config = dict(
    n_layer=9,
    n_kv_head=8,
    vocab_size=551,
    norm='rmsnorm',
    bias='none',
    init_std_qkv=0.0602,
    lr_head=0.00549,
    grad_clip=2.0,
    schedule='cos',
    batch_tokens=8192,
    dataset='wikipedia_en',
)
Each number is 128 + 32 x the weight over its row's rms, rounded and kept within 0 to 255. Layers, rows and columns count from 0. Numbers have three digits each. The size before them is the row's rms in percent of the matrix's.

# up: layer 2 MLP up, 192x128, rms 0.113, rows 126-160, columns 0-127
# down: layer 2 MLP down (transposed), 192x128, rms 0.295, rows 126-160, columns 0-127
# gate: layer 2 MLP gate, 192x128, rms 0.115, rows 127-161, columns 0-127
up126 096:145151122141101161162143160198165135144137099112117136109140079173153149126095078154096083106157106083137098157143096150105118110092147117115148088077130123105176060105136160131115115100121061147180051078110106166137137081123126166129188119099112151050159084171111105159124141140130126071181201164065124168110156133138116166117080133146142091122138145171171102107137085134117168196143
down126 089:172108139198113119134117067139120100127092052200155129191194104093080106140149113141110117069134093193106138112124144158150151085118192161126117135117122164147130131146120163138104138060119150119106097194128108092143211096095162069106129082052168114132127133105089153165115094137139076134126105149130142167149105111082106169091145090146122120123179129173155141111081148148094153112150
gate127 106:132137148109086160091157146129161108139137103143111181100110151134143220153137084150106124141148177145125155154139100122186139174089083126117129111066143137190131158070174146078127127143114161213109124125141157149151142173089085136086145174147143139082123098135178131095072129126119081088094091158137153117072149068130141088101129143136154138077132069097157053192078145154116141158134
up127 103:173116141153147107109110187165109123111129118105110106126195125103107185140082133148152126126160135151096083160156145102097107151151137120059139110163144079133159163149092127115088136117173149171089094103161085164127159153093164184089101205078203110052099173147178091147201103116115075169143155147143121137113113146078131100175135135110162126139159092106078162203107142135118110135122
down127 100:092122115140139182130205170175140054132153137154158148128185144154166108155172131152073159082057136145217048111151154094076152131169182110138139145194123142144057148116107091141126133118111110147090131164115153131156105093150123094163108121117107157166113160098093166121109144124054131123110120090120109151192103189142133101158117152106114167124079137137110129146126143102123163070125
gate128 091:150122111090098127093151140130150119159098172094084149049138102118110082089103126074132147168124107088118069101097165092146173090113078095111173136163155137089108113166076110101199121148077162125166152072112092133142101092131122139111118132142144105163135130107084135199092068123141111124066198112080106110121137166143153111097114114128057146146128088127144159187127129110138224121138
up128 096:101145198173108110143155066112105157134123154167069171128140097162137098096168132116146171158151142123173146108091141091163095154120130103115147110113093134143142128140110178114114203081171161165145104076087112147123066136106097126129132116079108151121115150131105148151092169090074136096120135104078158175134116147130141098157139175095051112107097071170107118157145239058124126134088
down128 099:114142105094166162134120154111091121116136101090175127053115108107142133098124149115134087145127063069138104152113119099121134091122083118088060112156189099089075080090140122156205097182065125167129149154134167137120160114109093116135154146158134095136147109114093082140161072172139145200125105122123075110142144101116083158141140094137155122119083141102108178072076117196143118146207
gate129 098:053105158112128102082151155153140194094172131053161127104119088148164093098169169117091142079131178084143113159107144149131110140142111119140145068135069156116131142148131121097105127087115125117098104123146136109179101119153083118143129103165175150114107093060082124117052119110161108163149052082175129139081191134139164128127149141174144143106075142098175114087105118178105111197093
up129 097:129127139103115149129130086079065137136118116103133092109104106102183078076147138040149138121135162059097128153180147150138112111107087082129166042104146097143149127151160154149093099161159160100119120120161167148155140028127103107103053164086128154110117133118129127110142130105115085137113101121108180100074124116081099101122108174143181164146095195173127092099117184123145115181127
down129 096:095120055141165076173093156151108111106142060097163153154099171158038195161103141180132098102121105172131110123098093130099120138147107110102104204144115165110135150097111100115152168125134109123146164147084075104088121208089119119172178117150119110108109078105055131111079128143119119117161127111138100092145121110133111146096137096163083131092090133050098167113132104114108100065131
gate130 099:172180123143134170141150174123093128119119085107137190146077135168122138136112157123086145121130101099149157121125066135052167111106169169121132135079119121078121124096161145117127044091177111040160154160131101120063088069087124154094127077156101121124160123135227104131108099163121176120118173152078081112181103102091092137130156170133137135125173115144114119127105138090124157090134
up130 103:130119145173137124158054102093154082168163160157132134128158154117121135103114136158160140153143094141100161106114167115107097151163103149154119141141098122159140126127197172137169170099098150135141143091144108093180138140214151101109160133105150133110120067130123144126131121150113122111068166156100133146099137150114117157146026106045138080115015144175079090166137138128097073073099
down130 100:114146171191169102145142116094163109063104090113151067163121155107163134145149146072104142117143136112155150199170144073121127116147148130188189117116175132148126123158127132161122177115091097189131120086131168157161103126132091162115154134096127160118107174118083136157123120165126095132166112082094108124159115131069116155146056105187175118140083082184092145101169094125085169143045
gate131 099:146145129128121140100136132149170113146114142124120128104122125160116205201107051172071109161089102124185092138161102180132102174083186126136086101128184143116092171143135135131118128138164137116149113141076164143160087103102147126163149208121154077124086174096158085161110126117133153155089163118169146197109095097116158077167071116157160191123143100118155093161165184111137164158130
up131 097:174149123086180123148175184147160136080159159168142115111105108111140151158165124171147142114127109105130087154173126129111154159132151125130150030120217157136130121097175118117153103140144158115086075158113214118178115151070154121141130150125095121180149097064144132141092089122108158079133187148166111171125132198130137131115098093164103131115186106149131049117147195134138142135150
down131 095:103120055173118095095122134065106067158103142166110195119116118145144102121102124163096115092102104138123135126099143166117061145107139116172109135140117124141089141140109127142138162142169121116114112094083108092086099205093102105139166162120154146163048182143172118134091082130186160085116165146130142122077148154136129172105091111144173183156206136067175129165092162151196132112146
gate132 096:127119193189148121093189106153109154123126121151120029105129111147124161129196166101103129073166192133167123139137098124155083110114143135110125073098126082124134091117088179055171126131181132157108198115116102091161135112138091105088104138062138187109126071114114146136112113081160087153150149123187151138167109127098115154076098086078111102164140125144129166136138122177143096110090
up132 095:166070108177073113083163095102124150189161090133050087128134116212063120116112102168056088122132142115140131159128140064162067125144116175133126112158135115139161065107111127145114089132139124108125190088140102157134198147127119136107120170104148166170122106111105133149145091116158103142076111083145188150135142114091188094123133134046148124139175076159157126121147127136148131147097
down132 095:170168047072117132157085141102143098163179110082096114128143158178081181116077162167142093142127065113105145101109156125153115170155086139176144163145147145116128165075095120187181168118071145081151118103129158166092110134094171141174099074163079122128094161111125112115107103154098127139092054148121174132104133135153098155158092152151135105131157052143155114144179086134135169140120
gate133 093:106097112107203131152130104141097154177084085100084165096146171118147171147161151148111186157128178101115120120173192075139131148169104140139147129168152130100078095155157159133122113129107127101075144189124118096121181120081164120155079158141110107179127223106153109132088168156109102141150116162146119070096117145153150114150130102071099128136140115077113133152189188075178075111139
up133 093:128077087107175129133093156115147169148118130113144092100133131163105131167138150139146168135141124123098081083141137115172165147076151153173108118143147107146111085123093132133089087087155086108099191128119069103196176171102147154111161088076142070172156179064083076133121156070169071156142164125115158097130119069132170121104102109097091138146111160092162039107158158103131115164146
down133 097:120121098121134152183116110110025117161128128148124204158137085141172104130187055083128092176120136092075161108173180106118074157147115165172106118126171131116105134147153100126142107138100051110093134148153123152190081088121080143157135074131164102134109114129096142149140113111163115138130108130050160126151176073087154182127108175123127135078122139162132151128094170090134119168094
gate134 089:099141193095135072109100138094111115147149075127113080065190114107146126145154155091110125055159174138101075133124101147184113111132102139138137109090172144111156136127122119193088162058122111102107111099099134133151156106191079148091114102095155164106089071071157145168166115144156167167126091092141108056103151132164072136101139147174147153101124122123140121176114087175059129145112
up134 092:117126104092087121196135099161152174164136113100172137089098137083126143105138171153110082078072078110106130168159152137166177122113158105146233141139115101166163150114159133151094161125170181156132101097149096078083132087097122135122116121076080116121141100067139166125104128115126145123116147101112170103202203118159117114127167168135147111131075086168115118087085134116088190167113
down134 102:157099122086076131200085104143034136186170151151166170159116121151083150098134101149127130169104140134084125145163126101146168133131102163132208104146089130090144139176180076101100116110070184111135107090118077084142065123108107079141093097160130087154101125163130122080089173139105120079134108132065130131104162137098094168147174181167104122081106101146130158126135118136097159122122
gate135 099:170121169096136131108133097079169160095077135141119134119132117124149121190072091153109130114106148128109116100130089197147165106118133132084105159120150189160052130119054134111122113111157139134161149183141135075168173092114084118142108060173146044077105130155158156156152128171111057091143115150093131129097103111187125149087200158161177105155129096150119088138099129159157156133099
up135 101:101158132154147128145154142063166133157166187150152103120125094083150163145179121131118153168158193145056080096150086122162121116145140158141090090109108122176196104090136140140159096133118106143117122121142156128124104198108052049071080074134163125151148123152097141151120152146136076131099107153135177171110103163118163123125154108192159194138138074125143076123170141119157096178103
down135 099:172189117105164086081087066130096116178185147148076099081078189120124145118160107104112161107150161126103127128119121116107145166108109112094089126171179135157103105151107154116129148129166148143134104118127126085085091147161105138150123173113167199153133152139120109170094137090135205131198113103066126106116103141176134176122062120155148089169117085161116146075104088144101182061118
gate136 092:161184118094169088199130150095108094059089129150116066124113135093145183157111153080131151144151141140105182107073189134164123094157082108155114132127178141113076152147149144105157135174210183127140111201120141099127147170148143105141112139145153125102184152074181131109084135166133119158148091134099119141137124074180130182155165102143111121154137107144158147146127207110157109178133
up136 101:161107124119093161140118139104131184099069097131173105154166141097111141138168106087167130162085147099098102120110100110147128161142119133142164170178158123124036122165164130130142142210204152110122123134082107105142168147149155149160130166099163121135131106062081168173053108104182150084106114152150103117140139093151129094160223117121139146139100138182120157065125200120139118153117
down136 098:113111141149123143143114133185156112109148159086142145134145178148090064169184141173099125121098131097036108132109065198087113148127149111144096160095138075108143187090105134107124147079133122120185169092149127154130118104122110170122124161155159084167088194176142104092095141156178118117059101122149158159162113154096098124150158094150187081127102152054119148146098115120117120079172
gate137 101:155108076129197182096150122120165094121140176071111137058181126123095135092100092202105142121138100167138095076058069168129100104123139154092140150141200108117177114123138144134125134107093114149174137094095068160092123151130158131138162098120066154175170115166115105131164105131112116142156127075085160058130124136126118090055115195172144127123117137168146090101130112146153156121138
up137 115:133113106155186122114135095109155116151095118093103193088060184186094093095153138159136106104157108204187125145067106121091113119077152144098186111156105167125129158111136159160127152122124091131091119123099084131116088125078155115145155146065141115149145133135090164136125155111129143097150122099072148136148103019041151110145160122194135108114153127161156147108116098096132106190160
down137 107:128114099149162105149094128136103093150152121163059126114121126128132093142164094088146091113152143126154178136107136127103094106081136104123129151119142175145072103096140134155066181132144049114119187169075095118143116085114149136128123169124146077103142142087067181141152144163166172162183094118110115101147105106182155083228125068188084088110114110105172174150127111100180090150124
gate138 097:094126107142098114105119096137101150073109073153133103115103152210143114078134170157121095055164136145138091081169092137167133104200145114135108148188136168127125118109152100141123130119205097107134232073104161085125157083134178107140097114169170117092134153148078125143132096051113071108126175098136105132118125126075140098128126126130132149116120126107150164132149204129115162174087
up138 107:127135164088125168145114172148110118069157130141097135164154137116062133121098137163115179049087135129121125101084092185149164161092167094152123097108168128137130117098133131096145137149092165153179157126107195086129117171133133109080132142077071082138121097200115155066185109153082126083173149130176105129152178133105143145124138184153173121132147173150152103154173118139200146121191
down138 097:128134087125078047165121074121135163149129131128165103090107138163151071153183129112165038188157096119140123118159085116154113100182106194124125162170102125104174157127133120150127176094176128130121099112123081130105137094108132157159137109139191147154129139106123086149118117097169118164126196078103127137103067104137075155124074075107131117145166086128129192123140175108066102176111
gate139 110:110121091068137134096184118117163045134092146086165154100061143162155084199106114145123112053109167140131127126148151070155072135187105083093159114090109165099145131127134125042143117152152156116118102146183097143118147148098124093150114114100101148103122093092113158123061141122187176096156141122138107100119107092152144187134181082117118092111154146165119057156127126126178144116154
up139 101:124061114172064091073132137123082113140129134156076111126141110088151053110083085081116111165125095055124097136163082088108137134158131097148169103103148142101109191146103148163143114154152119057085137131127162145152133129157155128152173177128177129118181135206146179140111130074139137109117055118136172148123134123111112139149141160105151110190160128103141113167054100145110118157066
down139 099:111135096118108108125207162184119125124129192095117194101110116168102195145194187129130119082091143147113150173088122149172108083168108137110125213095114153070116128097088153136190117121068124159125176092105156156162126070121194111103126195140134153106109110153139117110120143085108178090171167151132091082115116150109115114113100145145088145151166129135134139173144138090095104179123
gate140 094:074168172122138134138156137133095127167091094089086123133096055119139086140215119121110174121201119129147112099132135135204081111132161111142159182096122118088127131110141071130177127123142151156135168096137136078119146186181150108110140152098061116095133069109132120129078129125106123168165119087164134097147075098117060144184150126117128163160131112121189183119164144143142131099204
up140 092:136151114157185069105110122069144127111130103089170141124173102108136153197108173171076103176114140134086076151130120173127132102154090161101096081132164120174117084143122037134083098070115147093136147148098138125131117106192094143205151114161164123122149106103113127148098155157137154149114166135080196118141109161138118045100151117113127160109141081067156134131184070121110107140115
down140 094:149060084116150136137099116118134164139071206188135196151055159130114122120131073101146130131093140120166151068112086124113165115146111090147180087083106158132156079159148146140150110132113136143160089131123159152158147151131099104089136134116171174115088152140149136162209114102113175154105100103177064143171147106164156136124090150188195101201129151161091136100079123135144110121146
gate141 099:109065113091080096125178092163145143095142141111142105068143168147224119082152120194103174155082187181187140154144105112094148136116134195125157109128189085124122112093135178057098149182147130178171123123091160122090155159072167141110116126127094135108109136061143130160097060122134162145091128124145171103127123104121133104146133146149080134124117093166137075098104138125128099131150
up141 100:122104132131216133179108127155158161170206132068145105143112111109088113076124190140143130105085066088121148155106167148104099159131143162194117068109151120128119150164182084173186145113164100139127128095119130138101136134122121102188189153148154102154153096170116127100136142079046126203168100135143097106082145126125121103086129149115136064161156109150128111174133183140158139139116
down141 106:119146154191111142118137148080102169097191136104092153156133147090041063121170095127167119139083172141121164123117129134133100166127131196162089134144111202105144160195155129173170155106167147132132129097135137174127121178096142130104145143146059073168167117148152083143144112080132093172105202196167046128128154120122140100173122098121149110159136132135116145125143131131137180139101
gate142 094:098183128149145122208177100150100169135158121093109147096135134124080060146122161136153091168121149130151184126150179116149124123131140087140146122130202148129123173196125172172122130147109154087113107154188144119115141099139134188199080095167162138103069155161134070094178144085102177093114102182131116123119121123153151111158184155099095059154119136118100094105103122119196139139167
up142 101:144120113093140117160072114157167143124106097183087158103095144213214107113082130142078088146116146159165120188153073153148126166088131168076121139102129178148168136107182051121149141119099138143157180128171146143102167131073101112117171134120134113107088170131057159118159123180148141112125143110097115122110143170054122128132073155064112170131152183154138170148117118115159130131140
down142 097:163171122167070132139142136165095101112129139151134130094126120174130143147094146125137056122077126118199091153145173109100161142179111101112092176129169142181109124110148126130117141070145165138063156158116108081139143112095149130109084165164144037078117217107104077088081079110131168147152118170164105135153146163066117108086119173106088151161147137158108157098150066112113133137152
gate143 108:110112116141119150157152121106123122108215124127105163156149181097145133120154138060118095225106161149170136093137130103133115080132139109117133189134140113130187072142110175118126168144134080097109165171113123194103111164093182128143102093148150078089137160143158094153198107183113195089100148149150169093160166171145110121102113161109171107148138105130113139165091153097135182055134
up143 104:127125157123151153149100117113193103106134080115160137163155087138180109122157098104104092109162230167093059086113119064196149073081144143108140155149118120137098113197129071118105176156158184163163152146132107082148099144128109083097114117131116090136112098083151110102161118087146183088128119106167113144156121123084168106086127089142085156115134163135156128104161091125093129046119
down143 099:103100171094063150123237138150107171110174118108134121124125137090147186107138107157123091166119130145127114142126165158105112145109124126139124127110165117034179109112027121076123123133124115131078110096124163188148082078099200156138147099148147112084143169121096109158148064151101126110130147165073126113144142143141165179128116113124142111117096135117068210128115167106150162107100
gate144 100:143166127125153096138122144148156067107038189107061152134096153135100091128085124120071143087118096101136161152126155076107111067149125128132162096138111136158182173141111188100195179200138135183151123109178072129121146119102115117101066155112140115150099092073093140133146099151121151055108125125118072130163095120074153145156156146115097125152068155145130137109126168109125121193140
up144 101:196097137100169073128082165156184026129133108122104153103147114132141152134121131069168109158107107156091067135123114101114171083119127145138141098117132135141164207189152119148104128086153101125132128107142091121065118136127133139186160138107048124112100148133109152166175143148149136136083164116174118173179158123103093149111149180138124129124149176079151108130112167195195120187131
down144 098:094101114155151096132152096192131117141109193157089160174030148138085104135119140146095122135114129101177151126109139102074100122129095094093159109145085156179215134109111150130176153198151140208164151125104127104184139127099109099106063129129180119114110123087129131129120075141111115078143096140100113131167068101100141128104144164138143134117089132149067100100155134109106160213105
gate145 106:129102165131100094050063157103135105108107164132098110124104126133135146095100112071189167095162119123144206117171127130133114118088132129089119123101114117089158108175160139149174157147103097194121138129124134147164160140093133115130069112068143068126176128128170082166142146133098154134163127179084072156108118127134192158110154168155170085149168124153121117080158173127141090206201
up145 106:112123110163125110121125083144110156120117122126120103113090116131160157111159207138089080102155132113156124173134126124116155109168182166173135098112145069123128147109147117125140125138146141156163148155090080100151111174159093057151146115077158193145120111133141090079162054104117156031109136112216146121212084143126143161063170111108112152130106110136162156045152141130116152102096
down145 113:121147135129141106129120110095119151054146144120140088130150164157119169199110115143109102092129121134134078093164146119139144188128170155139167122084133123181126137094142143186131163089140137133104161152106102117146099194140062105129155102147096184119063112143166132145193105134132120103153203108165107095122185172165189176077182075155085160088110109205142110140165137171120135140078
gate146 102:130121178088157098121147124124143127129130125133055077107153157113080151124103144088114152094091178130116165096111126152175206105141167091127117185159144145161138134082154075086135079135162168123097092167188111158150119163139159174157099065139150073163119167147136098116095159165111136149145156128167122072057053108131163154169171098113123151168117141105090097127176172127146076163101
up146 103:104110113164137158129143139170084151116143155124146123195104131083176169098129129169152149183154085113142131099147116131036119110182078092148127133083203112078161127110117198157117106172166129139148110074098141116130128100088165115058146143146101184117121036149146165137113121099161145091135144141070126131176136157109111129144118136120180131144160130177136155151055104184117174093145
down146 097:114079134135140094086100175121117139133136143113170102158080124152082177141119130182194157096089146106189058121101083146133152152105139119173101210071134137133149078113093134139107119087127145150129088134130151134105108110127157114079124157157153146170145085126148105126117168096143120094183112118228156083129131079145085123167136080111211112168148151192133131121137174118095117084175
gate147 100:134147111119183173135116157099102199099148136128041100129132129111123136110151086141174178117184146082155176156146133170079146152141183131100091119055107151135142105091082182136122138115134160130100128156175138170087082175102142075161160185147064098148129153119150102098116160124114143054143107158053144067094162119147096125098174116112119125146109116171117109116118151083143072117144
up147 114:092141157138146116094116187103105171136165122196126094196093097064097116063077084149093165097117142093144133149118170114085103092148162109090111146126098180094170109137113156135122140135107119122114180112186106176093162139193106127123128119154164136099134089172153127057108113107148156116171091122118152146103107156112021155103112151080164107174145160139079099171127126143120071141134
down147 097:122163162171125095138136134104114109186149106216169148155142102135130077112095112093103188100083148098094143158140123114118074091091124080137181126108139097144088129138135122151109124140130105158136160094159099128160143131169117227074112091108179082093112098181183135079138080122109150116158170120071116103107133154144053170071082155106154088109122128127105158148086116180136083151148
gate148 097:098092143095114137088092098118129105098119136083115103111126132138108120165103129072127137135141151102112191088117133102145157097078097070193143206110150113134089103081122115146122148164071139114128119175123136126089149111189127080118130064102126078128143118095179115161136102137095214119081147126145105132106130180128128126139198033159160163084128113101150135206090074132079130093124
up148 094:193148095148148136098076116128103148146114153092087130110089134090112096122119114153136174126139083192066114107116134118108132123134172125095071129144115111081105106125116127094138127095152145048144078105153122118165097114122103157148073101168152124183083144131129152093123160125135091119175191106152108126157087153132085066162057127094137106121101221141106152120196115082176146216126
down148 090:093178114164203127162193115146165052138116137078169115111085093129133047106139095167111104107129153093094123141168143164103117128112133116060123134133091125172143184146151071096183111113110119136126152134134147132140091159167156166144170157112168105130185095120156191167141124109158135109122122129143102091111118045150138153088173121093110190120136114159191091121140078112167121069153
gate149 101:222171104105091102163111173120132147100133209082176100154149067133167130135155132089112147141128124151130075120128124135142137128076096089119113139132148065117091129069134127131111089132110182132123204126078147140103116088194150120137152032161177129090179184096120092105162150134083086110142116109164118156149111129151160093176134135163075140124092130081161177113150130122112123108100
up149 100:172108199119091111118190135122142163114129125074071096135110025112172109130165145150138139089111138132084137151088158072105109109169132102076126155109180037181131108107102123120125116133095143139092117176093162096118117053129127163088160136093140072124148140094141101132140145145127102153123143079128136142124134153115124104206087103137173046162096160116095108105118100096143186141131
down149 103:145164089136093115137123145154073101066143146147181071161111095108073072128131152060105094122136098174128136164138135146117136181083139090154115087117115145145124090053145103063138113161134124141158172154103101173114021166058082137166124125152119178087123170125163100087114137140146095135114116138068107091164090104093150142167078115164095122106108121140157158168139155112150121170121
gate150 109:129096209116089127145049136157181062090118110164145088080105107116116197082152154098123141079126126152137132135097083128119132137066131074108139174114168084133149147152146114156106131117145123086100121153110151155100103150076104111107149042112100104129122157180139077126156102104068084157179165123151061142108084149086122112110193139183159140113126149130167092131128106149143158094166
up150 111:128127181148101112118096163139171113117127117140149109148107115131162137085145119117147127078138122137115149137100062157104164162118120132167158201103181127126170152159219097168161130065192094091056083181099166152141134136096097068145155114105071141134094164132167087167080043151071125145140159120135121129141104083134150145094115117134163158085114138093125143154172155154133196161142
down150 106:093205089155080123151160132136132151143156109121128103169144211140159124131135110107144170164106145125079144210116144148055090127165198099139126163142120164125171131149169123108112119097143103072167107122174147101134118177087132136143180094135064199125135141151136125160104048134098154143145173175134115135161140094149116108150095080116106144082062127074120157153091124142170170161117
gate151 090:095120123153132122101140124160126051151138159083113112194163110155131133124151170132151086160163202117109162066087117098177130166138160108166139097113188127141183085121163063156146145179117132092132120110156079088100143133144106104136142168143138118106124206101180098140100139162173127112168160136132151137107041153125109176155147188143073109114143138157125113081121179181113085179140
up151 094:080120174176150162119126130080116186141144152125147138143122188091211119090218217138120112080088107121124114108121152139175111109157104125095097201147135124131085121123110096053141166082100172085095110133107145151121147139150151105115100129149098134142116153185072185085121102125140147135126098073151140129125190111109156128129099175161165114156068175136099145139147149114144125165074
down151 100:084152122112142120137129140163153097116128061167093116133087158133135163122119115177191164112137061109157097238133121168089144175196139159145158124118085084185098158105132162107142185181110164138163146121097091081162077153102143176091091133124094124172079078132117082113114088135154164099156092133142092106114127105176146085124086181151117123137160098114125084110119172145137127108165
gate152 097:173101149080104144122133111142091147091060111093141201142134133120122158146136071150130115094189132101140133166144155133124079117118121113107131109172133117198065182146120166127142126164139135070101085124066080131107168056123160098126123113129088154145121175168107120216142161127113135188169146110098144056113172159154098138118110134146111139124155135181092121106100117076218154113116
up152 099:127171153166130155128139090105156117148202175141132091156104132068064051134127169110162088165057132176153121083162155146062118153125114104116123127146109121066099117090126152117119112099100157176111152134160169085170168163104100160138085123191142151081098155147127117087171108100112094124136126171151070147054122121136208109150149135116084115113129111106123153102092135077075103104124
down152 097:124179117084116142158189148113178158099139164114094083118152155141074147173144082124151102116111118136128151111150093160009121113081113078152143165120157174114126046196132107117079156141139110136134118138125171153112099110140101140076076182194092126088092138141180135166113186096163107127151143114183125101107125166110114103132135123098077094101209123129093127114127096086130131142132
gate153 105:174104172159116115120086151168090081121083132159146059110110138140108124118168108131086136092182137093191109151164108147183105218096159097164156124148157144145146086127096136161125131118090113106098097110073109103115118100097145130161111132159101115079145131110074219176135100171176141156086155140129104131147123046113181123134152152108110100105152153117108103098150183178111067111175
up153 098:172152131087144121123107187121122168167099165140132183103188165164133163139120134129137179142160136132160069157075136182107114180129137161177140136132121175144088156107176133095073141159131168102130148107146174126210167122137100088166088127178175161146137138086201114106141120131069126108130146132156096121100127146174156097130165120074098139141173100156064184107154192085097151141108
down153 107:096144112149094129175148130092105178120153128035150135152157112112116144126177114121157110110207114124118110115115151149181125155097106107140139120132129066082136139097196089098110150181136128154119105099127121122132119159126140134142144156122144119086111200185177159217120106157104153176148092142164138124119203113199108051149086172124161089166107175073110116147120151091163081133146
gate154 097:128110101134149142115163153130169119119137098158068101154142133111136073132165085131123115138151132071144142146117170142140150065161156075147211155161141187108181111096101142162141154071128098083090087089082124191152126107132123138177112161099133117205147177047108150137156117098135081084093120158122126095133183095130129107135047102120193122120094154095103163153081115142157123168107
up154 102:164156128208120123145165145137209088087078129118138137188108132206140122168121091163158105143131123129142104128123151146126157160183152114106130168161090097099106167132094091106103119136131137108098120142048159073116138119099110099100064130162058126106120121057147165187118137141122136124142115154162154144142100144137133144077161082132128148143165108136115061050120130096140163043085
down154 097:072131110043080154059097087109074136136169117129037155112151140116124094103157132131136090116130127111175137164124208133165154077171094129123168165110105103076141130102114136150190163145144153125159115085158056111106130148152048130182163140125170153168165109161118124117151157126131146128124109066097097133135126109119105098184076106147134139148141155090123166159139082093130154183111
gate155 107:082131152070107165109116116161108119088124087133155077165109128103128190123138117154138135104085153156167149174099096166138067168092112104112097174098156113068112109078124154151114159121098203160136068088164099074110173062108090136096138137163104141133201139113136113181134142177124122157144127099123130164139123140118188123135152190123130124193088070170147133120128187100116145111060
up155 112:110138156139131127175134104127112093137084111158092163096129117111117104123080159129090117155133074144110149099146122095085138059172147145132176105135146151081096146146160127086114176106115140147140163143141183155078055169129188111154140092113108099152066168171158141075123135169128108116133112174128149085098146162167105146148115123212156118086190192117089055094136071160137112126201
down155 109:040079162092084144153168134146119141128124103098128132115167110138122153091087145145142149071160164146117121114129085115156118133149164129165103132116127126147112120106094145097128235135141198119159137154136222124097079096146152183110167133197118149159124156151079132095177158130091091116113072086116136136133155159114113158143201161134169164173098144138076070081118078113107111107130
gate156 096:160091152130131156154188109181125135157145094123110122095116147099178196115136117150096159160134150152176126144082130100094152147124116108110153061125138172142087152124146126177116151194148090138114043174133142137119113092092109160143158123135145117199114117182104167134175113171086093138121081174081174100170125133158110166139163215121160087204116172162143113155148157133185107143108
up156 094:127134180126126148167157136085198134156140172116152169123136132106067103144128178172127118123152186171129127113147126172141178111106080138087117202111121159154124182099161164075176101070091119146141149107117110167111132179138121136085166137182045189131109139098081103154108129095165101087134163153122154106134158124175107072123147120119076103080133037129153087134111109087132142117103
down156 100:145101114086120150149147181116059162148104099159130133100128130118149167105134187145122103130105105159186087094100112222085201128117141163098134114145122116185069153092149136182132145152120154167136065111187142198131118120150110136057158134147122128118110156149122154110149127143166118163119147124061111065124139108199152172189122212126111114181090136143166114111138128098140096141112
gate157 101:170150087135171154160130140135141147122119139107185176072127105113125124132133138144137075085114116170142106134155148117139106114123094151072194131081155085169129148104133083062141087140173135185113194145134065126122087147136107139099171123155061073118124066120132158137143120188149093077128188130174138108153148116126166070133067166080135132132137131117096116055076150131209115125122
up157 107:137099149168089154145106136140093112147090134129164122166119121175172181127078120148142110144129113160196120102112078115123138182179145179138099125141162146092139073197148113145060075159115124128198132176121164119123127110067148144145097095126114177099090159194146177112136100077133158160117166166100123108122051082165127176138081178129125089127146163114073125120191111109082139118129
down157 106:124112080185139071104125186114113200142119167106138111112188135144157133166179134181114129136088084176132102147170095146158130118150151162101128110120121206175145123098152073156094132130082121104158139167120150134062126146111128180136156169103132115101106172097149131092156103122137107120154167147145143142137137146133193078085067174061159063158082128163090089168090103083129124133177
gate158 099:066139124150146095095130141102122105149093124115134162135076109130155124118125169130157133098113115133139135145067210121105045154178153124139136082147161046050098115111151125139147109130123133093106143102157148159060101139138147114105155170129153169162121171116144183108169101152174118164106070186142120148132109115139086137161191162100131067096154108149093176165081198089089097145100
up158 107:141109109096153101110120078101104118167100099120177168115100158103143067152071163099129083120144121137172163140125164128141106180099140116134144088179146078087125084088132164172110118151149148132122133103191088123115110161120108121123082076129138161118152146154117156130204111133131115153100110152145094123140087103107113109157162099087151055056129149209104133204091169069067152094187
down158 098:071183125193118145107118162159126114145130160170102117133102075142139166105184130115075146109071178124061085115142113180124106014192128151099121104062018135182132132116120107128200134144107118127096119159140146148157169125120148143118198152084109172140129122131124086147111123157108133130142125159152116116106153119116090134123128154132126168192139137106123114082166127150107085133093
gate159 105:137055145094163143118150133163142112110144095159105145135105125188175131120121123076130125123117116167173130155111079115180157135105067154100191162080192084163121146135164122138125105104212106167112140150117156086113120150128116106108115126088145050192104119093069084158129112103177113107158151140169130110135107067135167065165172135133163128116108186123124048123103156152122103141186
up159 103:150080133055135140081084074194110136081187123101182176126141091148080140156169100149162127104124157056128171138164144112117104115138127158053113133185123116101123157150100181113123131122110114147103160146149069153126159186093153168134126102157092049130113106180096157211120138125104106129119140140084099099118114177108150106090088134142138184164129122085126103134121106143108132061093
down159 102:142187097159118099148113159055072152128182119120096105140161156180137163165116151098156198083146151105160156145121142071120118076120143174140161143184121120151107103130121145158154168122087101120136180129070106152173151092063142114175187067158088122149084127094135159099118153095098182105131123128123114172106123112171142139070087091118161191125112160122118185136131138094140109151058
gate160 100:132112117121127092085172133219108193131164091129100161134137093094106106179140120145155110083132093108162080164123106109164096094235093117106128180116156157085113105110130087158147124104131152115087153133094086154099112128134156144088197100104145129067121155135097076192125098158137140131166145052133109121117065107140121075159146103060101088139117151182137155111093123151134114163135
up160 090:110182111129104057055170121144133076139140076126097159130155164074117118207135157071148143161094117124112190150155159099125082113124165154126141147106144140174133052132119127146168117174103108123120120148132075119114100192091171079133126107165145119128078194125105099113184121147099116138152135144111171164130071088140167057135163115148158123140090175144126152150172132146085070167133
down160 106:162158091085086151134085114095139069109142205117168147119111163155141141073140143090163125173103178096142113106152139100149166161137132174105149078060123131182161091083144141138176131112110117173190126130184162101106152136144101123102090188117137087150070114198173153083146122097151136142072140156095187161086104087110125130139122154168147158123069120141147130184095078131129135142165
gate161 097:130194177150087159120130152072070114171137146114102124138189175135131167136109093123100156092119131138220176123141099148110055095129159106080146174138172201103091107101148117143121115161137104151133163163106106084141100149151132059090085109114144143119091160148162136089103065089169124106143142113115069115138108058168158209115152140067135109133144090088130159127137146136127138124152